Each number is 128 + 32 x the weight over its row's rms, rounded and kept within 0 to 255. Layers, rows and columns count from 0. The size above them is the row's rms in percent of the matrix's.

# layer 3 MLP gate, 512x160, rms 0.116, rows 135-163, columns 80-159
size [ 95 102 102 107 101 100 101  99 103 102 101 103 107 105 102  94 106 105 102  99  94 107  95 107  96  98 104 106  99]
[[172 186 139  70  91 137 114 159  99 129 108 151 165 131  67  96 129 123 116 150 112 120 124 167 155 114 132 145  28  45  76 112 170 120  97 178 160 124 145 134  95  96 114 138 133 183 178 130 116  87 150 127 175 126 154 137 160 137 105 132 118 172 150 147  76 105 121 141 134 190 135 129  94 165 129 150 170 158 135 144]
 [141 155 151 142 126 109 183 117 137 148  93  92 142  70 128 146 151 172 115 166 155 157 157 152  95 169 179  86 161 100 195 102 117  99 179 121 152 122 108 155 195  97 176 132 120 111 104 151  94 158 136 149 158  56 104 101 193 106 129 140 129 185 188 127 114 103 172 164 117 149 141  91  54 125 109 103 128 113  94 104]
 [109 105  76 136  24  45  52  95 126 130 180 143 107  65 147  35  75 100 115 124 148 123  95  91 119  82 122 151 129 114 141 133 156 120 131 164 116  83 135  40 122 132 116 106 173 104  91 167 129 118 183 115 111  95 101 181 101 159 140 111  78 129 159 175 113 160 105  93 114 125 136 117 160 122 102  71 129 178 125 138]
 [141 120 113 149 102 198 176  94 152 130 136 173 139 126 114  94 173  89 146 133 178 170 105 175 176 149 152 165 162  97 166 181 126 140 141 196  93 137 113 111 175 194 116 114 154 111 117  87 107  85 159 106 181 128 164 149 121 163 168 126 101 146 131  63 157  97 121  77 105 111 152 101 144 130 108 108 131 150 175 136]
 [133 113 120 149 117  97 122  78 135  87  65  98 141 165 121 104 118 103 120  97  90 160 117 203 103 128 125 157 158 158  69 172 147  88 114 137 158 136 132 119 126 121  72 159  54 105 125 125 115 179 105 174  97 145 113  84 182 136 163  89 120 107 121 107  98  84 138  91 162  98 168 100 118 152 127 139 138 102 102  96]
 [ 48 144  47 167 150 166 165 148 128 123 135 151 138 154 164 154 129 173  94 162  63 143 149 119 137 148 162 131 132 169 161 111 143 132 137 187 127 108 169 148 159  78  56 194 155  75 122 117  69  90 121 130 113  80 140 130  86 147 148  97 143  95 159 171 149 135 131 117  99 131 153 122 165  75 106  91 149 114 140 129]
 [150 155 106 155 166 136 108 111 107 141 120 142  90 145 143  82 120 101 156 120 127  81 206 128  71 139  58 114 108 123 169 101 129  80  87 193 126  87 172 103 136 175 143 103 138 107 156 137 131 105 146 122 195 146 143 127 138 166 118 163 191 143 158 165 149 187 149  86 122 152 118 114  65 113  98  80 121 149 150 120]
 [104 117 158 118 126 172  89  74  68 172 106 124 106 198 137  82 159 116 133 138 125 139  53 143 142 141 109 152 163 182 169 124 107 120  74 154  92 161 143 136 139 119 119 114 153  71 148 121 127  95 142 163 200  89  85  75 169 196 101  92 159 108 128 132 150  96 147  89 133  80 117 104 167 100  99 125 153 123 135 129]
 [163 131 145  85 109 126 156 195 127  78 183 137 148 131 123 172 159 151 158 112 141 102  98 120 143 171 210 169 134  86 104  93 124 111  77 136  79 111 143 111 100 111 120 117 131 126 145 111 110  96  88 131 113 137 155 176  93 107 122 139 154 171 124 174 142 143 142 108 158 109 105 126 137 101 127 148 137 127 118 175]
 [101 114  57 133 152 117 119 158  79  78 140 107 120 119  91 164 125 144 113 142 145 153 115 189 142 147 187 139 109 128 140 134 167  74 113 173 103 109 124 169 194 159 122  93 159 105 197 159 159  96 135 136 142 123 111 131 149  75 142 110 226 181 151  99 202 164 118  94 124 102 100 140 128 189 132 100 109 112 130 113]
 [169 142  42 143 175 113 149 146 106 127 116 149 151  96 125 173 135 158  43 166 170 123 160 114 107 112 169 138  91 156 144 162 103  80  92 102  78 104  86 157 149 113  98 180 147 176  44 149 119 134 127 150  93 104 156 157 124 127 136 132  98 125 175 140 160 123 151 140 105 156 101 142 119 120 142  87 159 114  75 160]
 [133  53 152 154 176 144  92 164 174 108 115 133 154 130 176 101 126 161 112 192 120 134  96 139 106 153 137 114  90 139 167  81  90 140 109 166 179 138 129 170 150 159 116 142  68 151  97 129 137 112  83  45 128 105 104 127 145 176  80 132 102 171 141 103 106 104 120 111 133 170 110  81 176 155 117  91 122 122  44  81]
 [119 150  86 141 161 159  89  82 104 110 137 177 177 179 125 164 139 115  88 107 110  91 117  97 112 137 108 179 115 155 162 140 102 145 106 139 119  86 103 117  55 176 145  91 147 147 110  99 109 130 144  98  88 120 113 157 177 102 129 167 133 121 109 113  82 164 140 190 130 122 104 204 147 184 154  97 127 185 199 143]
 [155 128 134 148  98 160  40 126 157 113 192 154 113 126  96  66  98 119 104 145 171 102 178 119 184 158  82 166 169 110 157 142  92 104 129  65 149 105  88 199 172 157 139  73 155  93 153 114 131 146 124  89 103 114 116 102 186 119 134 125 130 137 126 165 134 138  86 133 170  82  77  78 148 123 130 129 189  68 125 141]
 [156 193 218 109  89 119 169 123 153 155  40  99  93 177 162  90  91 100 147 133  91 124 136 118 113  98 118  93 116 162 163 132 127  77 135 131 127  88 107  73 146 153 157  92 120  95 119 148 133  75 145 207 129  87  85  98 108 123 130  61 148 101  96  87 166 132 116 113 128  95 221 169 130  86 103 130  90 125 131  86]
 [125 189 177 152 111 101 141 114 146 139 103 163 170 134  75 147 107 133  73 135  94 130 145 106 151 145 159  91 125 140  99 122 183 126 100 114 132 106 166 132 128  56 139 116  94 119 108 161 115 156 157  87 134  82 193 135 132 102  98 105 174 127 129 104 145  81  74 143  77 181 185  55 127 148 111 138 175 118  99 125]
 [163 129  91 148  93 134 140 154  95 107 129 108 224  97  73 132 136  90 134 120 160 153 173 124 153 168  83 149 125 148 184 100 192  86 140 115 114 200  86 172  79 115 170 138 124 116 153 117 133 148 125  51 170 152 143 141 145 101 147 168  64  79 124  76 148 113 136 147  85 106  80 118 155 161 158 165 126 147 148 120]
 [103 118 141  81 123 146 107 183 194 164 143 104  96  64 120 105 123 145 106 120 131 138 117 127 108 138 167 108 148 106 176 130 127 106 104 131 188 130 159 112 138  74 147 123 122  55 170 186  61 134 152 190 125  85 199 107 119 173 168  96  80 128 132  46 114 176 112 139 170  70 119 112 179 181 157 112 164 170 130  97]
 [179  42  93 160  82  98 101 100 150  97 157 172 114 165 169  54 113 148 106 122  61 137  88 124 187 177 155 131 139 107 105 145 177 137 115 163 145 131 184 110 144 146 136 141 117 135 179 110 108 171 170 185  78 159 104  69 104 175 143 143  92 141 104 122 177 171 103 152 161 117 154 138 132 127 120 167 122 120 117 101]
 [122 132 206 141 125 144 162 120 129 153  92 113 175 129 130 161 114  91 153 105 129 104 140 111 149 123 119  61 125 197 162 149 135 163 106 102 114 104 163 160 110 166 149 164 127 129 127 139 113 175 211 135 109 160 140 137  84 175 104 147 186  90  65 100 140  97  68 122 140 156  92  61 118 147 121 126 112  31 100 122]
 [114  95  90 136  86 178 153 102 156 132 178 144 114 157  66 101  87 152 125 131 124 125  99 126 142  48 163 195 153 103 115 150 154  90 121 153 106 132 177 168 155 114 160 102 124  99 135 142 116 167 128 112 130 130 123 140 112  83 126 106 113  87  92 150 117 121  91  65 155  99 124 155 130 100 150  93 124 120 150 166]
 [ 31 143 145  86 107  88 142 112 121  79 127  53 127 138 131 151 155 175 135 140 127 182 135 155 103 149 100 145 127 124 157  89 102 124  78 162 139 145 127 121 126 115 108 111 158 141 134 151 186  97 123 201 124 161 157  82 144 144 143  76  97 117 124 138  92 146  86 101 154  95  92 118 171 160 136 170  83 158 120 110]
 [109 145 140 145  56 195 188  62 134  80 113 119 155 110 145 151  84 141 135  92  92  78 130  74 134 140  96  92 124 117 108 135 115 158 111 140 161 146 139 124 119  68 149 166 146 138 124 130 148 136 132 123 124 120 103  75 194 172 108 159  47 134 157  91 103 106 168 153 130 118 162 148 160 114  98  75  51 186  91 118]
 [161 167 134  99 117 116 160 130 179 147 124 191 153 107 128 124 174 118 112 126 104 152 167 152 113 126 105 162 164 114  93 148 157 192 129 113 143 106 196 140 162 150 107 102 101 138 172 149 120 136 109 148 120 145 106 185 179 176 146 178 157 114 102 154 170 115 128 108  52  84 107 154 105 142  60 152 161 108 175 149]
 [ 95  77 141 151 140 136 125 129 111 143 116  85 102 190 159 132  89 144 112 135 181  89 102  89 121 201 141  98 101 153 155  90 125  93 117 203 154 110  93 127 125 167 115 131 138  99 108 124 130 111 125 150 187 126  73 119  85  40 166  84 203 121 111  81  57 102 158 119 155  96 132  74 124 140 109 106 145 167 131 140]
 [127 146 160 125 115  95 175 136 157  68 183 133  92 150 142 165  75 169  99 145 143 124 152 105 164 198 157 120 101 156 130 102  81 107  85  83 158  82 128 118 141 122 105 140 131 133 143 212 180  90 175  62 147 166 126 168 140  95 120 102 149 129 184 181 127 114  90 117 121 126 119  98 116 138 135 119  73 134  72 143]
 [130 120 106  76 125 152 152 135 136  55 151 116 162 123 132 142 120 141 107 141 105  95 148 124 150 110 123 133 114 139 119 105  85 141  99 104 147  93 115 115 108 114 177 168 116 106 140 106 184 152 121 106 167 101  91  77 139  89 163 123 175 107 129 140 178  30 158 114  82 130  96 156 153 204 123 115 159 106 107  99]
 [109 151  81 143 114 113 184  45 171 109 151 111  69  91 149 155 170 109 124 138  89 130 123 144 122 152 115 119 201 159 138 127 139 131 139 115 120 106 117 169 169 156 136  89  93 113 124  76 118 174 121 106 178 164 138 134 152 167 124 154 121 115 138 117  96 126 160 147  82 136 130 144  81 111 154 162 108 113 127  90]
 [154 201 110 116 134 158 125 131 134 140 125 110 133 122 162 131 169  98 133 101 169 183 144  89 145 142 203 130 141 114 193  77 108 124 136 151  30 117 165 134 130 122 130 129 155 142 134 180 131 103  89 122 131 106 108 204 157 127 131 172 146 172 149 108  78 152 160 200  99 109 207  94 195 123 139 146 139 144 182 131]]
# layer 3 MLP up, 512x160, rms 0.114, rows 135-162, columns 80-159
size [ 98 104  99 106  94 104 100  99  94 108  97 106 103 104 103  98  96 108  97 104 100 102  99 100  99  99  95 102]
[[ 81  90  80  65  96 177  93 179 113 147 127  83 137  92 115 121 116 101  96 144 104 137 185 106  83 119 143 101 192 137 119 173 110 125 105 155 117 150 160 211 122 161 165  93 159  95 178 112  48 180  92 144 119 127 129 118 131 121 128 164 181 117 143 138 104 105  96 141 144 105  69 117 152 108 104 134 141 133 185 100]
 [185 122 103 124 118 162 104  96  87 128  95 104 102  99 152  95 103 185 143 131 157 129 156 146 104 144 146 121  88 135 176 107 139  72 151 163 141 147 137 156 110 112 132 120 107 137 147  85  74 173 150 162  94 129  75 102 120  89 112 129 139 131 169 151 131 124  72 234  83 119 101 191 150 139  93  96 105 165 126  85]
 [128  89 158 120 181  90 147 132 145 167  80 149  86  87 128 160 173 144  99 110 112 175 144 173 145 108 166 136  98 137 118 129 182 176 139  75  99 149 153 146 106 128  92  66 119 126 118 132 174 149  96  98 137 152  72 177 131 118  80 147 163 144 187 122 170 109 213  95 186 138  87 131  87 145 157 119  99 118 163  67]
 [136 161  38 114 133 131 150 133  92 152 144 112 102 119 164 232 137 135 168 181 136 176 175 147 141 135 142 156 133  79 140 164 147 103 115 118 120 145 174 130 178  94 124 155 114  98 135 135  88 137  84 112 148  98 130 138  81 100 164 136  77 160  45 107 135 126  95  70 134  92 144 192 180 125 163 104 143 122 167 123]
 [102  82 148 188 112 131  99 151  76 165 165 179 138 138  83 151 169  80  45 162 115 184 137 116  73 130 130 192  96 129 104  80 102 110 100  97 136 147 187 129 122 153 140  99  99 142  80  82 107 177 164  90 144 158 170 125  93 115 148 166 141 106 123 152 116  85 156 121 108 108 108  92 138  67 147 149 183 106 128 145]
 [104  51  81 132 152 161 118 121  99 155 135  96 165 130 200 115 147 172 164 127 109 130 116 160 117 136 147 105 112  94 143  69 165 146 124 153 157 102 159 164 141 140  90 146 137 107 124 137  32 106 127 127 148  81 129 103  60 157 211 157 147 133 152  56  82 103  97  53 113 110 175  69 137 110 109 153 130 140 162  40]
 [139 157 100 179 206 134 162 123 118 127 146 139 101 144 161 142 117  93 177 122  89 111 192  54  94 173 164 156 162  98 144 159 176  80 132 137 144  79 147 110 139 124 134  79 139 110 123 145 176 115 209 144 113 102 113 104  57 162  76 157 127 103 127 149 198 166 118 111 131 172 143 125 125  95  69 112 159 136 108  72]
 [ 84 106 102 156 128  70 143  87 169 120  93 124 140 110 159 125  96 162 136 134  94 105 171 178 116  50 100 143 130 181 125 131 154  82 150  95  51 110 163 140 131 114 185  90 146 140 132 142 108 127  84 110 131  94 123  79 120 131  81 125  67 109 140 150 106  98 124 127 111 167  96 108 139 178 133  96 172  72 205 119]
 [156 129 124 145 124 158 100 165 100 127 120 160 116 115 133 120 176 122 149 112 113  86 103 115 140 150 133 202 127  86 115 172 130 174  93 163 164 111 132 133 149 119 142 144 128 108  94  99 162 144 102  50 131 104  90 127  71 178  90  97 133 146 107 121 165  86 153 100 155 112 137 189 131 141 142 106 139 175 117 168]
 [ 46 129  58  97 129  74  88 110 102  68 187 138 125 169 137 136 103 103 145 118 155 140 101 170  75 149 135 122  81 149 117  99 129 145 161 152 151 180 117 144 146 145 119  81 150  60 103 164  81 156  85 147 113 204  42 193 132 133 143 121 169 140  98  75 171 121  88 147 117  81 141 138 121 170 159 171 187 142 121  82]
 [102  88 181 152  92 158  83 124  99  74 159  72  95 117 107 106 128 104  80 152 117 118  88  93 108  67 110  73 122  68 146  69 128 142 146 192  92 121 128  97 118 124 152 107 123 108 186 177 145 112 130 142  91 108 106 117 120 174 145 170  70 103  81 192 157 113 162 131 186 141 129 154 142 176  90 112 101 130 141 146]
 [160 126 137  95 139 113 166 195 122 168 146 112 135 160 124 129 117 171 145 119 125 152 136 172  92 148 190 107 126 150 154  92  97 123 135  91 129 136 112 112 148 158 148 183  92 138 153 128 168 135 211 114 120 126 176  84 100 154  98 118  86 145 226 106 158 156 144  68  68 104 126 133 138 118  73  89 128 130  45  95]
 [138 134 163  91 202 124 131 109 198  88  84  93 129 112 139  99 160 143 140 124 139 170 119 183 140  84 198 193  78 104  85 152 165 166 102  81 154 113 109 144 110 132 169 128 155 146 138 145 116 151  93 191 136 150 150 153 125 116 118 108 149 133 129  98 157  79 151 127 138 106 198 153 127 147 131 102 172 133  66 103]
 [102 133  69  92 183 138 150 141 138 108 192 130 113 111 138 155 131  98 103 127 113  25 143 109 135 111 127 119 143 142 128 151 128 184 118 124 140 112 142 131 129 149 143 155 104 174  96 145 148 163  59 128 118 113  94 144  86 122 152 139 145 160 217 154 114 110  94 111 122 126 101 132 120   0 197 126 121 174 104 127]
 [174 174  84  88  98 139  92 109 181 117  88 104  95 140 183 112 124  66 102 149 112 120 130 193 126  97 152 114 181 144 132 117  95 112 151 106  85  89 168  57 164 124 140 109  99  69 119 130 151  74 149 173  67  62 140 112 110 128 121 130 125  90  82 107 174 119 106 115 154 127 136 150 112 101 132 134 133  93 103 132]
 [140 202 135 157 155 151  96 155  98 138 142  69  70 123 147 143  36 106 150 190 128 163 115 122 133 127  86 114 142 134 127 132  84 109  98 128 104 151  95 173 142 120 197 184 103 165  86 124 132 112 126  75  18  92 136  56 173 117 143 108 119 103  96 123 142 156 142 109 137 177 144 103 122 111  97 119  80 184 132 119]
 [177 123 166 158 155 106 142 122  72 142  87 189  95 119 151 121 135 133 191 141 103 180 123  88  84  96 125 127 160 157  81 120 124 156 154  91 123 118 130 132 149 152 104 111 112 133 113  87 130  84 179 127 173 164 158 102  86 127 178 124 110  70  95 149 127 112 171 168 166 142 119 167 159  85  98 102  80  69 130  99]
 [ 92 104 191  30 100 123 149 134 143 108 115 150  82 165  92 120 178 117  91 156 100 156 173  88 175 120 121 143 131 112  92 108 165 129 114  86  58 156 116  93 128 129 162 123 168 110  98 131 174 121 119 170 136 111 126 178 114  85 131 168 145 139 165 123 153 121  66  96  97  53 192  79  60 154 147  96 111 116 120  60]
 [143 164  99 131 133 145 140 111 183  72 170  75 113 127 109 187  74 109 138  95  93 154 176 135 108  78 113  85  48 165 100 126  58 154 145  88 118 131 160 102 102 120 136 159 139 155  87 129 167 140  96 179 172 151 118 187 145 152 116 154 208 162 173 134 179 146  87 151 141  34  99  57 136 150 173 132 163 120 111  69]
 [151 172 124  88 115 143 164  75 110 190  95 151 132 168 187 178 135 143 114 100 124 150 157  86 184 125 144 140  97 129 158 131 144 153 122 161 123  83 174 134 121  96 196 122 136 105 122 124 129  87 163 134 210 176 115 138 133  75  89 104 136 118 149 120 130  67 174 134  74 122 152 107 159  87 118 164  95 105 184 127]
 [ 96 114 149 122 160  86  89 155 111 128 113 128 145 136 125 125 151 106  43 168 157 150 140 154 159 106 102 197  94 113 113 137 129 107  87 114 122  58 139 151 119  93  58 133 164 171 159 138 138  96 145 145 113  91 100 158 107 134  93 172 112 150 108 182 114 124 136 167 137 113 213 123 152 138 116 163 123  88 169 106]
 [178 202 173 163 186 153 130 146 108 144 142 191 151  89 152 144 164 105 103  84 116 233 197 106 171 131  98 153 111  95  60 159 145 154 169 136 148 144 109 188 169 129  95 111 139 129 126 119 120 119  98 136 129 126  92 153 124 148  86 145 104 139 147  81 128  94 139 129 142 107  96 101  90 129 110 171 157 112 139  82]
 [144 159 127 139 118 136 139  78 166 109 129 159 120 158 129 158 101 115 126 137 142 128 101  58 115 177  90  91 141 178  88 155 153 113 112  56 143 125 158 164  88 155 128 128 108  99  65 205 132  95 116 104 110  70 163 104 191 119 161 176  94 139 128 154 191 112 109 105 130 155 111   1 136 141  90 142 112 136 147 169]
 [154 139 149 149 134 120  87 145 141 165 156 172 103  81 142 153 131 112 160 106 146 149 171 100 132 140  72 166 161 190  99  93 119 182 188 118 182  94 181 119  97 143 104 101 131 119 151 174 139 108 117 159 166 101 101 146 130  94  68 157 123  93 106 158 155 161 146 113 117 146 152  52  28 191 100 118 135 125  95 114]
 [138 149 162  88  89  73 132 148 127 158  99  88  95  83 128 158 126  79 145 106  88 119 131 173  64 118 172 122  91  84 145 144 130 110 105 113 136 133 116 127 121 107 148 152 177 158 160 162 107 183 144 170 138 133 139 142  78  87 168 176 153 141 198  87 159 113 228  60 173 103 113 153  71 115 124 116 136 167 146 108]
 [169 127 151 136 160 111 124 136  74 111 124 155 134 106 153 120 115 165 162 112 126 157 120 120 193 173 148 125  98  80  82 115 139  91 129 176 113  93 128  90 133  76 207 143 116  95 166 153 119  95  83 131 143 130 141 119 129  96  73 160 167 150 154 101 118 109 148  98  81 131 164 113 139 128 121 108 115 123 114 140]
 [145 147 171 148 138 100 148 108 150 139 124 148 189 130  81 106 145 183 179 139 118 130 122 177 121 124  95 145 110  98 165 123  94 101  60 190  99 128 124 134 154  73 164 105 118 105 174 138 134 152 177 117 156 149 163 106  94 191 169 149 149  89 124  71 147 162 177  97 157 109 119 108 103 151 156 145 110 154 131 144]
 [168 170 173 166  81 146  85 241 130 180 125 126 153 134  92  83 134 114 141 185 106 159 162 116 137 128 141 175  76  70 155 134 153 117 166 166 154 130 154 159 130 118 120 161 158 113  96 113  83  92 137 155 115 167  91 145 158  91  78 102 145 127 114 125 151  79 123  88 190 102  85 131 170 137 100  57 149 144 121 161]]
# layer 3 MLP down (transposed), 512x160, rms 0.0575, rows 135-162, columns 80-159
size [ 96 103  96 106  99 104 100  98  94 100  95 106 105  97 104  96  96 103  98 104 100 104 106 106 100 102  98  99]
[[145  93 138 118 144 182 173 105 143 105 122 148 107 142 144 150 108 130 146 132 138 104 140  92 126  65 203  76 169 169 132 112 209 193 152 146 115 110  96 150 116 116  55 162 113 146 151  81 156  45 112 140 136 134 132 133  78 175 123 142 108 116 180 117  89 180 131 104 137 167 135 145 130 142 131 110 187 140 152  96]
 [144 144 156  49 164 153 183 139 105 105 102 110 114 132  97  50 133  80 127 101 123 208 182 140  63 149  83 103  73  81 164 165 135  70 125 157 100 124 146 100 125 118 165 152 169 174  81 161  95 128  86 134 173 157 134  80 106 107 135 138 138  62 135  91 149  80 157  77  98 110 183 101 118 106 169 163 156 115 147  87]
 [134 137  75 117 223 137  86 159 120 155  99 163 147 170 111 131 100 163 140 142 130 144  73 113 156 170 127  84 113 146 163 114 109 151 124  95 169 136 179 100 108 107 105 135 146 133 134 112  54 124 147  94 160 100  69 118 158 121 176  98 107 107 143 142 140 164  99  71  86 120 169  94  90 174 105 154 106 113 149 122]
 [128 167 176 131 103 137  83 131 158 142 118 124 147 142 168 116 145  81 124  93 160  78 128 100 126 120 145  64 138 109 206 149 127 131 105 110 130 163 110 130  47  93 123 140 127 135 156 192 140  97 167 151 120 128 199 158 112 121  80 191 137  88 115 112 159 152 156 159 135 110 168 131 105 142 145 182 140 149  97 106]
 [122 122  91 121 157 136 156 107 122 110  93 197 125 157 192 134  90 140  89 196 127 171  95 164 153  90 105 139 198 179 105 135 132 105 119 139 166  73 140 100 152 148 104 102 118 155 144  85 113 108  82  80  87  88 135 126  47 173 183  31 129 168 140  55 116 123 161 121 111 139 114 157 122 106 151 196  92  63 151 168]
 [192 180  68 140 112 140 104 145 119 140 203 169 113 104 135 176 136 120 149 130 111 118 141 115 167 194 160 151 163 142 121 128 112  94 111 212  91 147 130 107 130 139 136  87 124 173 139 115  89  59 177 151  99  87 136 112  53 100  68  90  83 118 144 165  68 144 132 194  41 127 121 144  89 186 137 112 118 156 148  98]
 [148 147 131 119 136 137 141 107 129 150  86 147  60 114 139 125 170 129 107 140 161  87 185 130 138 135 142 132 105 174 128 108 146 181 150 187 182 147 121 126 101 179 113  96 149 133 122 160 189  91 156  92 137 130 142 118 107 135  99 143 107 152 105  81 182 154 116 119 105 106 108 158 101 120 134  68  94 166 127  80]
 [146 172 170  79 120 137 154 124  67 149 118 104 148 183 163 147 154 150 126 116 105 126 120 124  85 106  95 149 108 112 132 119 171  71 134 152 115 117  90 127 192 108 123 155 176 100  80  72  99 143 120 182 119  89  82 136 129 148 108 144 139 177 107  99 175  90 142  76 130 125 179 161 142 139  99 199 133 123  98 119]
 [177 150 142 113  95 191 114 122 151 105 143 160 128 153 184 132  62 161 165 129 106 168 154 150  84 150 111 182 166 172 120 135  99 100 142 169 121 109  89 123  78 145 115  79  91  96 132  97 116 113 106  68 114 142  99 111 139 107 180 132 162 139 129  67  95  90 113  81 120 156 109 144 134  77 124  58 203 135 122 129]
 [206 126  84  60 115 150 123  85 122 169 102  88 189  99  94 161 141  76  81 131 153 159 157  98 104 149  77  93 100  81 184  86 129 154 122 118 105 134 115 141  92 118 143 158 116 171  84 119 118 146 184  98 114 118 146 125  89 171  80 136  94  88 202 124 111 124 191  53 100 138 138 166 130 112 153  50  78 138 122 176]
 [143 124 135 134  74 130 114  43  90 109 109 174 146 139 166 138  91 144 121  85 170 152  97 167 175  79 121 118 142  94 120 120 155 171  93 158 110 100 139 162 180  54 117 118  86 117 184 172 122 128 107 121 135 126 181  83  66 137 116 133 116 153 144 154  92 124 168 138 167 166  95 124  94 129 153 107 121 156 105  79]
 [142 131 153 202 229  94 151 110 117 152 103 113 122 124 115  80 153 172  95 147 124 173 112 144  77 158 100 151 173 145 122 100 125 133  73 209 109 128 145 105 122 169 146 174 126 148  60 139 121  94 117 126 184 145 158  80 127 167  92 118 134 113 162 114 184 113  86 125 161 174  93 111  90 138 162 167 144  88  80 119]
 [113 106  98 173 137 189  68 130 184 140 104 130 124  54 171 113 102 145 175 138 125  99  77 164 164 142 112 144 118  89 160 133 158  58 180 165 122 109 129 129  97 145 130 120 109 108 186 143 167 136 124 210 142  54 125 135  71 134 171  86 172 129 155  76 123 147  61 155 108 117 126 166 140 160 107 174 147  96 126 160]
 [ 99 169 176 120 125 120 144  95  54 122 138 120 144 153 109 118 109 126  92 156 103 204 150 103  88 152 145 154  66 152 127 121 153 175 127 142 164  96  52 144  73  91 164 119 113 130 123 139 188 105 162 137  89 120 117  76 132  50 168 155 131 161 140 115  87 108 111 139 121 115  59 123 129  86 109  95 170 127 139 139]
 [144 115  83  87 140 129  97 124 107 151 142 131 135 111 120 170 115 162  90  87 149  70 139 108 148  83 103  89 159 156 114 111 111  79  37  84 135 107 102  75  97 122 139  83 122 143 177 117  90 175 115 127 112 140 155  79 120 168 111 110 146 118 201 211  96 103 128 108 142 124  63 149 137 152 134  72 200  93  94  42]
 [142 123 176 108  81 195 102 102 153 124 139 155 161 120 224 150 120  99 125  89  82 146  78 163 110 128 141 165 133 147  97  78  85 209 100 138 137 157  80 108 113  84 135 118 151 109 156 104 125 133 105  99 191  82 110  93 167 173 119  75 113 104 126 100  76 142  77 116 108 153 144 112 140 102 131 105 183 144 104  72]
 [121 125 128 114  97 165 192 112 169 117 170  97 112 191  93 182  75  98 115 101  82 141 114 110 102  97 153 113 147 130 146 116 169 144 129 144 127  96  68  93 130  96 122 148 176 153 141  70 107 172 114 172  94 125 119 134 139 141 109 144 122 139 160 139 129 110 104 129  94 159  95 125 150  94 127 127 108 114 115 117]
 [ 93 149 107 119  66 144 163 132  73  84 154 162 177  91 205 105 141 125  98 128  60  89  71  99 173 112 205  79  77 108 121 150  86 139 137 104 121 143 155 111 126 135 111 120 134 105 153 162  80 179 111 125 104 127  65 120 133 180  92 126  64 124  77 110 174 163 142 116 144  87 112 175 162 120 135 113  92  97 107 147]
 [118  82 137 148 152  85 138 154 174 154 103  73 160  75 133 111  75 152  97  94 108 102 155 148 138 179 140  79  70 134 159 165 125 175  88 113 147 154 175 189 109 132  94  95 146  63  95  93 132  95 110 159 148 165 121 119 180 146 140 128 132 140 136 182 199 104  92 127 147 151  75 143 111 119 147 107  81 171  68 147]
 [153 157  80 145 114 168 124  95 171 138 148 122 129 107 146  93 151  83 142 187 110 159 122 127  86 146 114 194 157 132 155 133 112  88 132  89 113 174  78  77 119 178 135 102 107 184 114 135 149  79 156 142 147 141  90  87 131 170 167 145  84 160  96 132 178 192 139 148 111 134 160 165 158 181 164  92 175 147 128  93]
 [ 94 143 113 174 157 166 197  87 121 115 134 149 121  94 105  76 138 115 156 107  86 118 140 138 130 179  94 147 132  95 151 143  90 123 153 146 127 147 201 123 113 134 134  91 157 163 114 110 138 158  76 158 123 134 125 173 147 162  92 170 136 157  95 127 193 141 119 116 235 121 187 126 102  54 144 137  87  89 130  89]
 [174 103 225 153 157 155 146 151 146 139 171 152  85 194  97 131 105 104  82  94 134 111 173 144 161 156 138 107 143 125 129 147 144 134 162 104 155 160 106 101 166 169 120 165 185 158 112  83 113 158 131 166  98 134 128 151 126  66 172 154 123  78 105 109 117 127 155 173 119 176 145  90 115 158 128  84 166 149 140 127]
 [ 96 150 129 132 120  96  96 144 123 110 145 190 102  75 126 104 110  84 136 104  74 128 111 121 127 102 126 164 133 106 158 102 117 216 155 130 155  85 103 132 116 121 189 111  81 109  98 170 140  95 133 110 146 180 121  93 109 121 155 168 112 118  90  54 124 170  96 131 163  88 146 146 125 165 186 127 145 123 134 133]
 [177 161  59 136 136 121  74 123 125 144 105 111 125  97  82 125 110 135 119 201 166 104 151 192 103 170  97  74 139 120 140 102 173 109  76 118  96  93  86 133 127  86 148 129 196 125 158 141 122  89 127 120 122 170 175  90 105 157 184 172  83 183 113 108 158 138 147  99 129 121 159 116 150 140 137 107 163 124 129 121]
 [105 164 160 198 154 153 114 119 157 120  86 136 133  96  83 188 141 172 179 124 157 104 203 157 161 162  95 145  76 125 120 178 147 102  93 102  88  95 133 133 166  91 143 151  93 136 132  72  69 174 132 125 119  90 130 136 140  89 127 125  93 193 139 182 140  84  70 156 123 151  95 119 170 168 142 148  80 159 103 165]
 [150 152 105 147  99 128 126 125 169 198 148 132 132  54 133 102 114  80 115 156 149 165 136  96 163  77 145 150  91 132 131 107 109 157  94 166 135 142 173  88 151 110 191  77 129 138 137  65 177 131 102 130 115  84  96 158 143 159 182 110  94 134 101 145 146 159 153 160  79 118 144 176 150 115 135 112 163 136  59  60]
 [155 180 130 135  92 139 146 125  84 143 147 154 149 148 106  92 177  92 178  85 144 118 138  88 127 143 138 181 112  65 110 164 120 127 164 100 135  83 149 152  99 115 149  91 170  86 139 112  76 114 141 173  64  97 165 128 153 134 146 166 133 164 105 190 160 102  78 148 128  48 132  57 114  71 157 141 139 105 171 124]
 [121 125  81 114 169 135  74 118 111 152  78 121 147 138 128  92 107 142 187 162 173 122 100 111 180  81 103  70  65 134 143 133 124 111 110 136 125 134  99 135 142 109 102 130 139 111 101 143 190 112 105 139 148  60 136  95 121  87 133 115  61 170 105 179 175 148 110 113 118 141 188 118 157 177 129 113 199 111 116 187]]